config = dict(
    num_hidden_layers=12,
    num_key_value_heads=6,
    norm='rmsnorm',
    rope_theta=10000.0,
    bias='none',
    tie_word_embeddings=False,
    init_std_up=0.0255,
    lr_mult_o=2.0,
    lr_head=0.0109,
    warmup_steps=0,
    schedule='cos',
    max_seq_len=512,
    doc_mask=True,
    max_steps=3341,
)
Each number is 200 + 40 x the weight over its row's rms, rounded and kept within 0 to 999. Layers, rows and columns count from 0. The size before them is the row's rms in percent of the matrix's.

# layer 5 attention value, 384x384, rms 0.105, rows 63, columns 0-127
101,207,227,158,168,269,139,182,139,213,197,251,148,252,217,165,236,226,155,169,229,217,193,105,198,173,160,180,259,148,204,181,217,211,254,215,223,208,185,214,208,165,218,182,173,231,206,293,207,170,193,229,162,198,190,188,222,224,147,132,226,277,229,240,179,187,230,229,270,173,224,190,211,193,167,225,244,150,282,226,181,245,186,187,211,168,193,126,190,184,230,153,236,163,211,239,235,273,184,201,215,154,224,204,188,157,191,209,229,238,225,156,181,140,207,199,201,182,210,215,253,201,190,209,150,186,252,175,192
# layer 5 attention output (transposed), 384x384, rms 0.214, rows 63, columns 0-127
099,202,185,228,172,181,207,197,250,184,198,167,187,205,155,227,206,164,201,140,236,141,214,209,239,192,221,261,165,223,126,273,178,133,184,167,236,271,195,169,258,217,191,190,236,197,185,223,236,250,150,204,177,151,240,240,169,158,258,213,156,211,184,176,121,192,196,130,111,191,130,140,194,168,309,153,196,203,184,194,174,254,179,304,201,183,194,281,227,124,187,198,198,243,252,247,188,188,174,231,159,225,134,222,176,224,180,261,152,177,143,184,202,239,165,187,278,95,253,210,205,159,195,157,195,262,145,217,223
# layer 5 attention query, 384x384, rms 0.0927, rows 64-90, columns 0-127
086,158,219,212,181,177,159,192,176,172,132,221,293,230,201,202,252,293,185,233,207,208,224,189,185,198,171,168,147,225,192,143,179,253,157,231,185,245,197,211,211,221,167,254,175,201,214,227,203,233,83,213,171,149,198,173,193,162,251,209,194,237,203,200,230,185,234,149,145,270,208,114,199,246,210,181,187,132,234,217,186,214,255,244,237,129,217,260,172,203,249,267,215,181,182,153,180,207,176,174,160,157,209,118,303,136,215,194,175,276,128,94,200,164,274,205,162,188,195,183,258,207,136,193,213,203,224,218,156
072,214,246,168,220,214,166,192,190,138,192,239,183,189,181,146,259,286,228,295,207,230,188,224,229,205,183,218,255,217,183,153,227,173,160,220,128,247,149,267,237,172,155,220,207,186,188,170,180,137,197,304,160,199,185,199,187,198,232,217,199,208,216,164,172,227,185,128,167,237,228,119,311,268,284,169,159,197,213,221,234,219,177,219,234,208,194,220,156,229,244,248,194,175,213,124,182,158,188,169,174,150,209,91,226,238,238,174,174,194,201,162,224,187,227,273,178,186,204,169,231,228,228,182,229,169,203,231,95
078,157,184,198,206,184,256,185,191,233,281,178,206,184,246,168,153,106,196,146,212,208,247,157,178,193,230,202,277,137,179,226,249,194,226,202,246,154,183,155,175,237,215,165,226,241,187,218,178,169,253,192,152,178,233,190,200,201,139,201,195,196,167,205,203,208,268,215,286,178,234,249,141,178,150,150,246,240,193,175,188,268,198,184,230,253,174,161,274,163,203,214,210,171,233,267,214,203,216,199,173,265,148,309,138,233,144,249,227,208,227,248,188,237,111,158,209,239,185,226,129,165,197,197,138,215,144,232,277
076,190,196,306,155,151,230,138,177,201,213,230,255,308,189,214,244,229,230,183,324,254,144,122,213,211,184,245,273,224,161,196,207,238,188,175,154,155,135,154,230,134,145,199,218,157,249,318,200,171,175,197,211,223,222,188,156,210,233,139,88,237,207,175,155,125,256,131,199,188,205,294,215,235,203,177,200,190,162,145,196,199,267,254,246,133,221,174,208,203,165,195,255,255,237,238,146,226,167,170,177,272,247,244,167,170,116,170,253,263,179,137,193,229,149,178,204,158,175,203,183,240,200,177,179,236,200,244,211
068,180,165,182,195,124,193,118,182,184,269,288,226,227,236,97,201,230,161,299,254,192,129,128,242,152,230,264,158,222,229,202,231,212,146,241,162,219,272,182,237,204,220,249,248,196,208,113,229,258,183,199,151,196,189,190,168,249,235,152,214,281,194,185,171,156,218,220,181,207,145,184,216,191,173,208,251,263,131,142,271,166,214,133,202,129,177,281,160,174,240,232,206,224,228,114,176,158,194,145,199,159,264,149,207,166,153,201,205,197,259,278,130,275,139,257,191,197,227,148,197,248,256,195,234,213,156,222,193
087,264,138,160,251,216,220,219,209,278,238,158,202,214,164,170,180,260,114,191,134,180,237,200,229,237,289,191,200,164,278,239,228,140,233,178,184,206,237,222,185,211,217,116,262,234,212,183,222,184,234,137,202,163,226,189,242,227,166,221,248,205,250,209,189,176,179,169,180,233,236,190,201,211,163,172,228,199,220,265,156,204,202,176,218,211,158,128,166,251,269,163,178,139,167,91,259,207,183,127,177,201,195,133,174,262,202,235,179,213,212,287,233,165,200,215,214,251,206,239,155,229,199,185,223,168,144,219,195
078,207,180,208,245,242,129,161,181,296,180,228,153,148,126,281,149,257,184,95,161,263,175,233,166,204,210,126,229,216,200,264,140,174,156,166,202,163,156,239,182,225,13,186,188,204,164,228,175,132,191,195,199,187,193,193,195,179,215,190,197,195,140,215,213,193,165,175,163,151,276,173,220,250,239,272,138,181,210,246,210,185,243,209,246,116,245,97,190,244,180,146,204,218,191,227,198,191,242,227,264,183,159,259,207,217,215,154,225,176,157,182,171,198,296,131,162,237,143,211,136,163,135,235,104,200,184,107,121
086,221,205,233,143,224,243,193,148,164,154,171,204,279,215,227,196,193,234,200,279,239,185,127,278,201,194,206,243,313,167,158,159,231,203,166,185,214,286,228,195,188,228,232,174,236,207,229,192,152,183,165,250,175,201,170,186,272,211,211,206,271,164,208,189,153,216,199,203,176,97,258,178,235,201,155,178,129,167,190,252,157,183,208,183,262,190,262,260,217,203,137,155,247,175,199,252,155,186,175,266,177,233,213,153,233,174,252,148,219,178,239,238,227,188,287,210,174,174,184,118,188,202,153,104,201,169,223,203
079,208,196,200,232,230,115,184,230,220,136,173,201,238,150,232,191,221,252,203,230,218,187,229,198,187,179,150,219,258,145,233,244,245,159,192,159,234,200,296,181,197,121,213,174,176,127,184,189,205,146,228,165,129,173,162,177,174,272,204,199,163,199,185,203,201,187,147,205,194,226,118,219,247,227,269,168,177,203,175,234,134,194,254,193,230,216,211,197,245,185,227,218,193,241,213,209,176,239,125,202,180,182,252,246,230,224,150,227,190,123,173,223,152,184,178,150,200,138,237,226,231,184,210,195,222,177,161,157
097,299,196,186,223,198,137,225,252,218,233,169,226,231,138,264,156,212,241,183,190,170,196,216,179,244,174,161,190,261,189,190,81,233,207,252,188,246,171,209,186,233,79,118,204,195,119,151,200,173,168,203,259,153,211,177,218,163,190,211,175,248,282,177,203,148,287,204,152,202,228,103,185,184,198,231,207,164,201,168,156,151,192,187,212,153,177,136,182,207,203,200,154,182,200,172,249,151,177,161,198,149,145,166,244,211,268,183,219,124,155,171,219,120,236,120,187,218,168,222,118,213,162,115,211,223,187,197,194
094,142,182,188,220,209,189,210,157,178,233,218,253,239,219,195,275,229,164,242,253,148,147,222,218,140,172,169,191,260,189,106,242,120,142,198,207,189,176,173,189,194,279,182,246,229,232,158,252,327,165,230,166,160,163,191,248,197,175,151,243,152,170,204,219,264,186,165,170,219,164,198,201,163,240,223,210,211,202,263,139,227,178,203,137,202,235,262,257,192,237,221,137,264,188,162,242,192,169,129,182,196,222,169,143,203,203,162,132,277,249,202,159,261,162,176,229,138,234,166,224,144,223,235,152,143,145,206,200
083,164,177,169,206,202,243,214,198,210,197,166,223,183,183,234,250,182,199,193,169,178,187,266,218,153,91,191,253,210,207,168,253,223,283,207,172,231,217,202,208,215,317,157,179,149,211,209,179,204,101,239,194,154,177,171,166,245,230,235,173,246,105,240,216,184,182,131,155,261,129,236,195,206,172,210,200,284,226,268,195,169,184,199,148,241,217,224,230,213,186,226,181,248,164,159,214,196,245,177,174,185,157,199,285,215,251,182,143,245,228,157,258,180,243,193,194,187,215,141,270,243,238,184,254,155,174,250,268
095,196,207,240,155,133,302,185,179,147,170,206,173,238,207,214,186,159,170,214,161,192,160,234,242,172,152,216,236,214,266,270,141,225,181,242,240,267,203,186,176,178,247,243,162,172,178,248,292,137,215,149,141,244,178,246,215,308,248,234,194,167,129,221,242,114,121,163,224,181,197,206,180,267,214,195,162,242,211,182,241,175,248,211,190,169,140,289,269,157,180,210,229,188,141,249,187,167,205,273,242,207,270,252,252,192,111,208,173,179,282,248,201,200,216,205,301,188,187,186,265,176,95,210,210,246,254,198,211
103,157,284,262,218,180,243,195,184,222,138,235,134,177,210,210,209,194,201,232,157,159,234,166,140,174,160,160,180,170,238,182,247,214,193,187,121,229,247,169,182,213,226,215,175,230,134,212,171,265,208,244,225,213,230,166,188,146,159,155,146,271,216,295,156,91,164,227,281,242,195,220,162,184,246,192,236,159,214,209,267,175,227,252,260,199,174,197,183,194,233,198,155,225,128,216,207,176,204,217,231,198,236,180,170,204,178,196,208,178,238,208,191,87,289,199,156,144,310,177,208,184,194,193,270,229,163,139,185
098,211,152,156,214,223,217,218,270,205,266,155,232,176,274,152,172,215,188,288,171,151,192,244,218,254,280,251,237,194,271,235,153,190,185,247,257,196,287,204,197,215,135,186,241,200,196,218,231,176,233,191,144,219,196,129,233,139,215,171,273,141,191,189,200,249,266,224,164,219,175,175,243,180,198,270,204,213,224,206,208,218,208,168,209,209,83,233,174,184,246,175,149,175,167,190,245,145,208,112,173,194,262,157,211,224,202,174,184,274,168,187,204,210,147,227,244,239,239,216,222,116,204,234,219,185,225,132,227
105,208,238,253,163,306,247,214,235,205,208,217,192,246,183,193,124,162,184,160,229,203,247,175,189,179,203,52,177,169,127,193,209,239,183,180,131,190,210,263,192,218,186,225,149,181,115,225,177,234,232,234,209,218,176,217,157,143,265,130,168,126,203,207,227,219,207,200,169,110,181,212,274,223,219,231,226,169,179,156,172,240,164,211,199,138,191,216,237,179,181,192,232,186,156,229,252,181,187,193,238,254,228,256,203,186,125,179,242,204,180,232,195,205,207,168,180,198,163,213,178,220,184,156,192,231,216,239,200
111,261,230,213,196,199,240,195,226,228,162,250,150,225,158,212,236,230,198,157,165,186,165,220,163,168,179,127,144,249,212,192,177,226,233,283,134,209,171,166,125,185,259,177,187,173,188,270,201,180,212,226,240,183,161,242,172,177,183,245,164,132,194,206,226,254,179,249,176,190,177,293,208,182,231,212,215,266,257,221,169,191,222,187,202,207,234,212,150,265,210,181,198,143,130,186,166,271,230,191,224,144,198,131,263,139,233,234,242,213,199,177,202,155,231,242,185,164,195,171,224,226,156,268,195,183,233,206,165
105,147,215,174,228,157,183,167,125,253,211,245,227,185,151,194,233,228,183,168,212,230,249,137,236,306,151,190,132,167,175,225,201,135,194,228,253,204,164,175,217,254,219,244,303,222,185,219,210,178,199,241,306,130,211,202,197,225,197,189,147,145,217,234,136,216,238,225,182,246,196,190,250,195,179,220,248,143,182,201,279,221,142,186,162,170,222,233,217,192,213,192,163,229,211,230,114,256,206,216,222,161,188,258,205,218,170,166,202,197,135,160,139,147,171,251,123,203,135,193,171,272,165,247,197,158,153,229,212
115,214,203,199,215,135,175,236,169,189,173,233,205,147,140,277,174,211,171,251,197,184,150,236,191,215,243,236,190,216,190,217,244,175,172,224,165,216,255,222,126,259,149,209,178,188,216,189,234,281,204,237,166,170,240,260,161,144,159,137,125,217,214,246,191,219,229,219,241,182,200,152,174,237,202,214,153,190,215,158,223,155,235,149,231,181,181,159,187,188,208,170,265,157,179,193,200,186,206,196,171,224,178,210,262,224,238,165,110,184,191,203,252,142,234,240,227,137,127,213,183,130,151,209,169,157,206,167,210
112,184,200,140,255,235,213,209,117,215,143,209,101,181,226,269,274,195,256,244,155,186,215,168,201,151,247,159,156,268,195,261,150,219,269,182,190,229,168,219,189,159,245,175,212,237,152,264,182,205,230,133,249,226,143,129,204,225,213,200,207,229,236,233,173,143,188,172,215,191,251,238,225,105,199,194,173,124,157,253,190,188,152,156,204,218,161,194,162,222,233,215,163,194,229,214,174,198,196,205,168,211,194,267,202,205,187,192,222,215,183,187,200,118,212,301,206,143,132,160,228,229,219,248,216,173,140,203,181
120,135,176,190,216,231,184,184,194,294,177,132,163,216,162,165,256,169,171,219,151,129,241,143,185,263,163,207,173,150,241,219,194,238,237,203,207,174,220,127,180,158,208,271,253,217,187,226,172,221,275,144,205,225,185,252,163,191,235,248,178,234,158,146,204,230,212,172,168,190,273,184,138,212,213,165,192,154,212,202,184,212,162,190,175,175,105,240,209,185,164,230,168,256,212,148,187,222,181,221,212,138,177,256,138,269,157,189,177,183,207,157,240,220,195,254,217,204,183,225,212,226,206,237,132,260,211,190,230
123,150,256,251,200,200,242,216,114,182,175,236,239,120,217,211,264,196,182,277,196,264,160,192,168,214,162,196,207,172,188,242,183,203,138,147,172,179,183,245,204,231,245,255,254,111,187,194,226,197,286,213,201,246,191,173,123,224,202,302,131,249,274,111,170,176,178,275,324,161,230,209,171,172,143,201,206,205,229,211,213,263,188,166,185,142,155,181,213,206,186,191,160,277,227,190,186,182,130,234,190,195,279,202,193,218,203,157,232,184,214,201,243,201,174,281,198,218,198,176,216,253,203,152,242,172,224,130,224
128,213,240,137,142,181,189,216,212,231,180,202,209,187,194,247,243,179,208,212,195,155,259,155,226,222,171,271,213,142,187,216,130,240,216,219,207,155,237,220,263,194,232,142,252,273,238,194,158,156,216,170,230,148,196,226,176,140,172,193,130,223,224,177,180,140,147,190,225,166,264,182,298,203,182,226,188,239,242,122,164,192,231,225,193,188,185,223,158,163,170,229,101,176,226,239,190,208,71,123,172,208,212,220,134,238,179,136,122,217,208,157,248,179,183,163,175,204,157,188,261,196,227,200,232,268,119,199,267
122,119,182,206,193,141,186,236,203,271,237,104,288,265,167,190,255,253,151,247,141,231,173,255,244,218,201,235,235,232,258,188,187,165,214,211,258,162,193,196,149,176,233,209,224,145,251,237,220,248,231,243,228,181,238,128,183,109,268,206,122,117,203,217,185,182,163,210,163,232,227,160,215,181,168,157,255,140,150,252,218,130,171,245,129,191,185,197,273,177,249,146,156,195,248,278,139,156,152,150,200,256,241,213,195,261,208,184,231,189,217,135,178,191,227,179,195,244,228,181,207,188,174,127,174,251,222,133,217
115,207,242,155,215,212,278,216,207,216,221,205,219,154,218,214,184,189,166,198,221,193,164,211,278,249,160,209,220,121,190,158,218,217,301,156,210,182,246,230,187,244,216,208,215,222,151,237,203,211,202,225,232,188,285,201,258,222,220,144,176,141,129,205,178,215,203,157,182,194,184,246,247,134,187,223,211,226,163,121,236,199,189,204,209,157,211,198,181,162,112,225,209,188,135,203,228,200,217,205,244,237,189,231,220,156,254,226,230,205,201,164,190,187,222,192,163,207,202,257,197,196,229,209,131,164,113,186,210
113,224,158,208,158,215,213,206,205,202,252,194,153,94,244,238,234,218,164,269,294,226,186,148,186,186,199,188,187,164,158,137,194,258,170,145,136,238,206,182,270,197,224,127,176,264,114,173,190,194,210,178,189,263,276,222,200,202,197,226,172,200,237,163,206,207,168,218,177,158,238,202,135,165,135,305,257,229,191,237,245,259,201,162,207,119,137,233,221,220,171,186,195,204,173,183,192,180,233,273,218,199,170,158,241,166,209,172,118,176,139,218,237,198,169,168,198,188,212,234,202,222,182,180,225,145,195,219,173
109,193,148,151,297,194,221,251,211,198,153,125,153,197,173,182,211,244,169,148,163,221,159,261,177,182,202,260,217,165,290,212,215,217,197,214,251,242,251,239,237,197,225,140,270,227,205,155,211,130,150,177,246,239,186,252,190,203,210,198,184,187,247,229,279,249,162,178,174,189,148,218,212,209,208,173,223,164,233,189,163,217,208,153,194,222,166,192,179,179,202,140,194,166,194,213,207,146,141,207,269,217,174,185,265,126,152,225,146,196,179,206,251,166,167,168,181,204,257,227,195,294,141,155,184,199,224,219,171
# layer 5 attention key, 384x384, rms 0.0934, rows 64-89, columns 0-127
082,170,194,211,249,184,179,172,211,187,153,202,211,211,190,206,187,165,229,184,191,164,217,171,276,207,224,228,197,219,266,157,177,164,186,171,169,180,213,183,207,176,260,167,206,238,188,247,159,164,185,270,247,205,163,229,216,175,227,128,193,188,218,181,242,139,256,246,189,235,191,237,208,229,200,243,264,268,195,212,159,157,209,147,208,187,179,206,223,182,196,244,226,220,179,186,196,204,183,243,158,178,161,165,268,166,188,258,234,173,241,306,164,186,176,211,207,254,204,224,131,215,274,160,145,204,285,180,204
076,228,168,204,150,187,222,242,240,175,172,134,132,183,189,275,252,141,184,205,185,200,212,209,208,206,175,166,201,181,248,180,198,194,202,231,269,158,220,227,146,191,236,167,218,217,227,187,235,221,173,264,259,165,174,204,189,217,145,130,188,196,187,255,230,150,206,242,164,188,196,243,129,223,177,232,194,188,198,182,203,183,185,166,167,192,245,218,220,101,237,207,180,201,210,273,241,187,208,209,162,251,169,225,297,250,167,217,211,231,193,256,184,159,199,235,213,191,219,267,152,151,212,198,204,242,192,164,203
074,201,158,196,215,242,234,309,136,239,180,168,210,164,171,202,211,191,224,183,245,203,102,203,174,184,173,207,222,254,190,285,176,156,188,190,154,158,182,182,182,233,192,214,184,164,167,131,172,273,179,204,269,223,276,195,244,176,207,159,166,135,217,130,209,245,174,237,224,168,178,167,177,170,221,97,189,282,191,280,246,213,195,170,249,174,213,197,168,231,214,153,176,217,189,150,200,214,188,203,206,154,193,175,191,185,223,200,141,221,238,69,215,191,207,240,207,227,230,179,230,194,181,159,211,138,258,114,197
077,228,210,225,201,158,154,190,180,237,177,195,216,215,179,186,220,212,215,171,178,178,240,216,288,133,214,193,127,224,166,119,183,199,137,174,144,203,148,249,214,191,310,186,179,226,178,211,170,126,162,185,219,186,188,206,253,174,239,224,196,220,178,152,224,178,198,198,154,214,162,195,183,158,197,217,298,216,174,238,177,184,166,176,195,177,245,185,125,230,198,137,257,180,159,152,216,199,208,243,180,198,203,120,214,248,191,188,244,170,160,212,159,155,209,348,142,201,234,214,144,197,288,143,193,208,292,173,149
073,157,203,211,181,205,119,137,182,161,226,208,250,216,221,238,167,221,202,215,164,119,221,213,163,204,203,204,194,268,152,199,146,225,197,136,173,280,222,166,248,182,114,220,201,194,252,187,160,212,222,83,186,303,196,140,225,149,232,250,154,233,270,146,205,218,200,137,199,197,219,212,138,164,215,204,228,203,200,319,137,188,173,200,252,230,202,131,236,221,203,179,275,205,217,239,213,249,189,211,239,141,191,178,178,221,189,231,231,175,202,185,173,114,231,257,168,226,208,235,169,120,178,255,184,129,156,180,112
083,209,217,158,210,290,171,151,180,233,279,217,214,190,178,218,192,169,232,195,187,219,181,178,130,197,179,186,159,248,210,268,235,192,193,222,172,199,280,185,190,171,100,272,203,268,175,108,239,229,295,200,138,156,272,213,233,205,186,262,187,173,162,208,193,233,149,194,253,226,268,248,235,207,189,142,143,211,255,174,150,223,232,237,239,245,145,204,222,191,184,236,183,222,280,246,182,204,211,200,170,192,167,193,209,189,196,203,188,205,245,181,197,214,227,159,276,115,168,233,228,236,131,249,256,246,176,201,143
073,258,236,254,169,194,146,222,231,151,253,177,224,170,232,149,170,171,163,214,204,144,260,180,222,154,166,142,166,193,171,153,150,239,201,191,172,171,192,166,192,224,245,249,171,256,230,252,218,196,164,245,195,171,155,212,187,200,215,195,246,188,232,155,226,203,191,248,195,211,257,190,275,233,246,204,248,212,159,172,163,181,215,142,190,187,236,231,210,181,136,271,234,151,210,241,168,205,213,250,191,193,210,165,222,185,197,221,197,204,208,297,188,181,124,122,220,121,275,195,186,244,220,201,227,214,255,309,237
090,155,187,186,238,170,242,161,220,174,211,172,170,163,148,208,203,141,218,214,154,217,197,227,230,216,198,204,223,206,254,176,242,207,226,288,181,178,174,199,197,199,330,240,198,246,294,122,209,226,177,261,232,203,192,208,243,205,160,156,132,157,199,305,224,190,233,229,170,153,179,219,177,158,221,146,267,252,173,261,247,151,255,260,218,185,269,237,181,210,213,240,238,180,201,179,247,212,216,217,190,243,220,231,208,199,222,177,176,185,183,117,259,165,248,202,233,159,227,204,269,200,208,165,235,190,236,199,233
073,184,197,286,132,248,145,168,181,180,170,159,201,179,214,179,233,255,93,258,135,211,210,272,233,179,197,188,255,159,193,148,162,242,224,145,203,229,187,156,158,157,239,251,223,200,183,227,266,192,184,255,265,225,219,179,199,229,232,182,155,185,230,254,267,153,197,191,196,220,221,242,217,183,197,229,230,237,193,210,182,190,127,224,202,162,200,195,236,230,277,249,238,168,181,171,205,210,148,211,223,230,222,204,196,176,196,224,229,181,220,240,190,194,198,201,225,222,160,283,154,135,233,146,132,165,210,169,236
083,239,193,197,115,287,98,129,219,169,118,193,218,221,254,210,178,188,178,224,168,181,220,229,119,214,182,239,188,197,180,214,111,201,212,134,210,249,212,221,193,171,133,183,203,230,168,203,211,131,202,202,151,228,172,242,169,212,193,200,204,198,207,223,177,255,132,221,211,130,189,228,196,176,137,202,146,186,236,259,192,234,228,214,155,200,246,209,253,185,202,247,122,147,270,187,223,218,198,144,211,234,229,220,200,260,198,166,259,237,177,206,208,118,223,191,224,210,156,164,181,180,210,205,205,179,149,163,210
084,260,212,175,142,153,194,200,218,223,296,166,156,142,204,208,231,260,202,213,119,147,297,151,210,283,299,198,200,208,180,282,173,182,156,178,103,205,175,225,222,178,184,174,214,235,260,213,146,190,208,182,192,224,254,168,129,158,157,236,199,242,251,181,195,193,144,172,143,251,192,216,205,240,180,204,218,241,174,181,220,210,148,241,242,180,254,176,188,226,156,178,199,234,193,208,206,167,233,174,171,146,120,159,203,268,195,236,235,229,127,283,232,199,197,243,290,234,168,189,193,139,201,254,244,191,185,175,176
077,174,187,146,157,245,244,214,142,240,273,215,173,213,209,258,212,204,159,190,197,273,173,104,153,219,220,234,222,238,210,262,257,168,175,206,207,192,228,233,194,194,196,142,211,192,185,150,164,282,196,215,219,184,238,224,207,170,181,179,156,247,154,166,189,223,223,213,205,173,229,169,187,156,206,211,225,201,210,167,184,214,179,192,185,259,200,159,177,200,153,124,163,139,185,236,248,222,197,263,232,166,182,204,117,187,185,185,154,222,135,164,227,210,189,171,160,229,171,249,175,225,140,207,150,156,157,214,150
086,150,184,205,253,130,206,226,227,213,174,210,166,193,237,178,142,201,202,196,212,225,239,186,228,206,221,201,172,134,266,207,181,197,121,195,195,123,209,178,225,215,228,201,241,229,208,165,193,231,184,214,156,170,251,220,162,189,197,192,224,188,224,235,296,198,255,227,264,234,167,200,128,233,192,215,176,275,182,167,165,196,208,168,198,139,210,190,146,255,229,224,219,206,263,159,256,145,268,235,234,255,183,147,173,128,178,245,166,158,108,214,240,199,117,152,183,256,187,221,197,231,209,170,180,182,239,151,182
087,229,229,242,187,190,127,109,140,183,165,285,254,124,211,155,156,208,179,177,218,167,108,227,165,174,261,282,174,151,271,203,127,159,252,195,226,201,157,138,235,192,154,210,195,197,211,184,188,174,290,218,217,249,243,195,263,244,242,169,251,229,191,158,120,217,201,215,173,181,197,164,219,226,207,220,141,197,223,213,192,265,272,186,222,130,240,121,196,166,222,216,152,227,239,225,140,243,159,205,200,240,253,185,171,240,199,206,199,204,251,121,193,151,176,222,206,212,176,197,116,159,140,216,235,103,206,253,181
091,224,223,220,221,127,131,194,254,201,171,226,155,146,193,130,164,283,65,220,216,212,248,148,267,202,169,186,212,172,159,175,169,198,272,163,208,186,175,217,199,250,135,250,203,215,195,256,175,219,213,169,197,234,131,137,141,183,240,182,218,220,185,181,159,191,185,215,235,186,157,204,238,198,184,184,170,207,175,150,184,182,178,174,186,192,207,228,233,159,229,222,243,206,249,174,217,233,210,187,159,233,204,204,204,156,202,191,241,127,210,266,191,166,239,206,220,206,188,217,191,195,200,142,189,247,223,109,221
096,204,200,194,172,192,212,249,203,204,232,230,255,248,251,152,129,205,205,153,208,181,247,198,192,181,199,190,272,208,145,226,254,219,220,176,125,218,166,103,284,179,153,269,262,162,141,170,189,214,188,221,253,185,153,140,153,155,199,314,161,249,175,234,244,169,219,220,115,173,228,150,115,267,191,111,189,162,181,176,169,161,187,241,219,225,201,230,265,215,258,238,183,217,176,171,214,188,225,253,228,208,183,229,187,168,188,137,222,199,212,298,190,198,231,112,194,283,170,204,152,162,236,210,153,208,197,163,207
112,195,223,187,226,224,227,289,232,208,251,225,200,194,222,201,183,224,232,147,136,228,267,178,191,186,246,205,199,268,114,182,299,277,190,205,199,199,180,169,224,192,221,173,202,212,214,180,193,189,247,131,210,144,141,171,175,167,211,223,164,223,270,249,168,249,138,205,98,166,221,238,197,177,219,185,208,161,185,241,190,211,232,269,224,284,170,242,181,234,177,178,194,183,240,234,168,199,179,170,173,149,112,191,176,226,207,202,266,153,226,193,270,114,209,262,234,196,146,213,237,180,196,283,196,202,122,196,157
106,197,209,279,124,216,219,184,170,179,272,182,225,153,147,150,176,147,203,212,231,254,160,134,220,179,156,205,152,183,200,248,137,223,215,187,209,202,197,180,231,172,126,201,143,124,133,200,176,178,225,141,216,140,291,178,243,204,221,162,248,204,161,158,181,223,174,144,204,250,198,185,238,203,131,236,218,229,189,176,252,155,231,235,259,246,190,237,179,201,185,138,217,143,182,235,167,126,204,176,162,116,227,162,170,168,144,81,175,212,219,186,222,247,258,233,236,215,190,199,141,254,186,195,202,164,224,209,247
111,194,227,147,203,234,249,205,183,275,257,173,214,185,168,235,239,135,187,165,140,224,148,244,137,220,208,247,192,205,204,268,96,236,244,246,229,200,175,190,261,205,171,179,204,188,225,119,242,230,224,177,243,123,213,219,204,196,106,226,219,235,225,177,244,251,248,238,221,160,190,187,138,186,244,126,186,186,205,231,182,216,168,208,168,248,217,143,190,207,197,116,197,237,120,191,148,176,194,234,208,169,223,260,161,259,253,231,212,203,106,108,184,250,183,197,235,206,146,184,133,198,241,247,223,167,166,177,180
123,186,171,170,253,198,211,165,133,307,194,189,199,163,229,223,238,188,216,199,152,211,222,177,174,210,196,200,142,219,147,234,166,185,174,232,191,215,232,215,184,196,230,237,241,239,196,191,178,165,225,206,189,145,141,201,201,212,170,273,225,266,240,188,163,162,212,144,260,242,178,210,176,114,194,180,175,126,231,222,188,234,221,165,191,280,197,207,166,250,281,223,184,215,204,142,156,239,211,126,182,148,188,273,237,144,221,128,174,176,198,199,215,190,155,203,222,167,165,139,189,203,214,214,205,235,161,182,118
127,182,205,139,218,218,141,164,179,321,200,168,193,218,103,142,229,220,163,228,154,237,198,136,225,171,139,227,198,188,143,245,221,250,233,226,115,225,167,99,150,199,259,285,239,222,235,161,171,221,276,201,217,227,253,173,210,210,152,220,186,205,187,104,171,177,207,136,150,236,262,130,157,225,265,231,234,131,179,235,292,232,190,200,194,154,124,218,158,161,183,214,271,259,175,200,161,169,189,218,143,166,207,199,173,248,197,157,185,263,209,130,234,269,204,217,215,199,203,210,212,215,220,196,174,190,180,185,166
146,84,264,205,196,169,140,157,137,265,212,204,298,193,149,219,272,153,161,235,150,175,149,191,234,154,138,236,200,189,187,216,185,224,150,205,137,194,189,194,219,231,329,253,232,139,211,220,277,265,279,174,241,196,237,207,149,180,213,200,157,158,197,149,168,150,169,225,278,146,219,187,197,291,161,173,198,168,209,177,217,175,167,173,199,162,100,175,202,248,199,177,190,241,208,251,183,211,138,167,162,211,251,201,137,217,198,197,174,214,237,181,202,149,183,258,202,211,182,171,173,263,144,149,228,199,180,184,212
133,225,256,181,199,158,222,253,164,251,163,188,257,157,216,219,243,207,180,201,233,150,227,181,148,244,178,247,182,170,186,241,192,198,195,190,187,182,219,179,247,210,203,182,206,229,206,171,224,198,258,103,191,185,188,178,175,200,175,187,148,213,165,149,191,167,191,211,288,177,208,195,245,184,126,234,238,206,211,154,231,199,221,194,227,144,148,211,219,226,218,214,130,127,240,221,163,209,92,221,194,207,229,180,198,332,182,111,152,179,202,161,258,129,186,169,134,168,152,121,192,236,184,200,256,219,137,245,206
129,169,175,158,240,154,136,261,223,215,208,157,179,227,142,149,215,221,95,229,157,156,181,175,283,202,173,189,255,171,288,180,234,151,245,190,218,176,209,181,111,218,206,138,261,167,260,189,209,302,265,228,170,195,220,169,178,173,249,167,176,164,160,187,185,100,201,171,174,255,180,194,227,157,165,187,251,202,220,149,230,145,145,261,148,232,190,189,148,181,226,137,277,252,221,217,251,192,129,135,158,232,195,162,226,150,212,223,223,215,254,144,214,211,231,196,161,224,206,136,207,200,206,125,166,244,195,159,239
126,229,153,173,213,175,225,203,250,221,218,184,180,205,223,190,210,217,201,192,136,237,201,187,228,274,221,204,188,139,227,170,184,170,209,184,230,194,247,238,179,173,174,142,203,213,157,196,212,223,147,197,220,177,305,177,228,132,146,229,231,202,154,211,223,200,180,161,213,230,220,260,259,157,189,187,215,178,150,205,231,157,271,194,219,127,233,217,219,150,153,156,201,160,215,172,240,195,169,187,217,215,245,201,201,213,241,197,250,241,124,190,124,257,187,205,171,239,225,251,214,145,239,202,148,202,207,150,188
108,227,173,263,199,270,166,200,283,144,239,135,195,184,177,211,220,190,169,199,161,192,148,202,216,216,231,184,201,150,174,249,107,299,186,180,201,224,259,228,169,212,121,184,111,277,169,202,208,242,250,192,228,203,260,174,241,187,197,199,179,240,180,77,210,224,160,174,209,225,233,134,163,123,188,273,229,193,137,215,190,249,255,241,191,160,206,177,188,151,194,205,135,265,206,192,228,255,204,218,198,214,245,164,188,306,214,155,185,204,200,266,214,141,225,158,195,256,169,259,159,174,218,155,258,191,155,191,228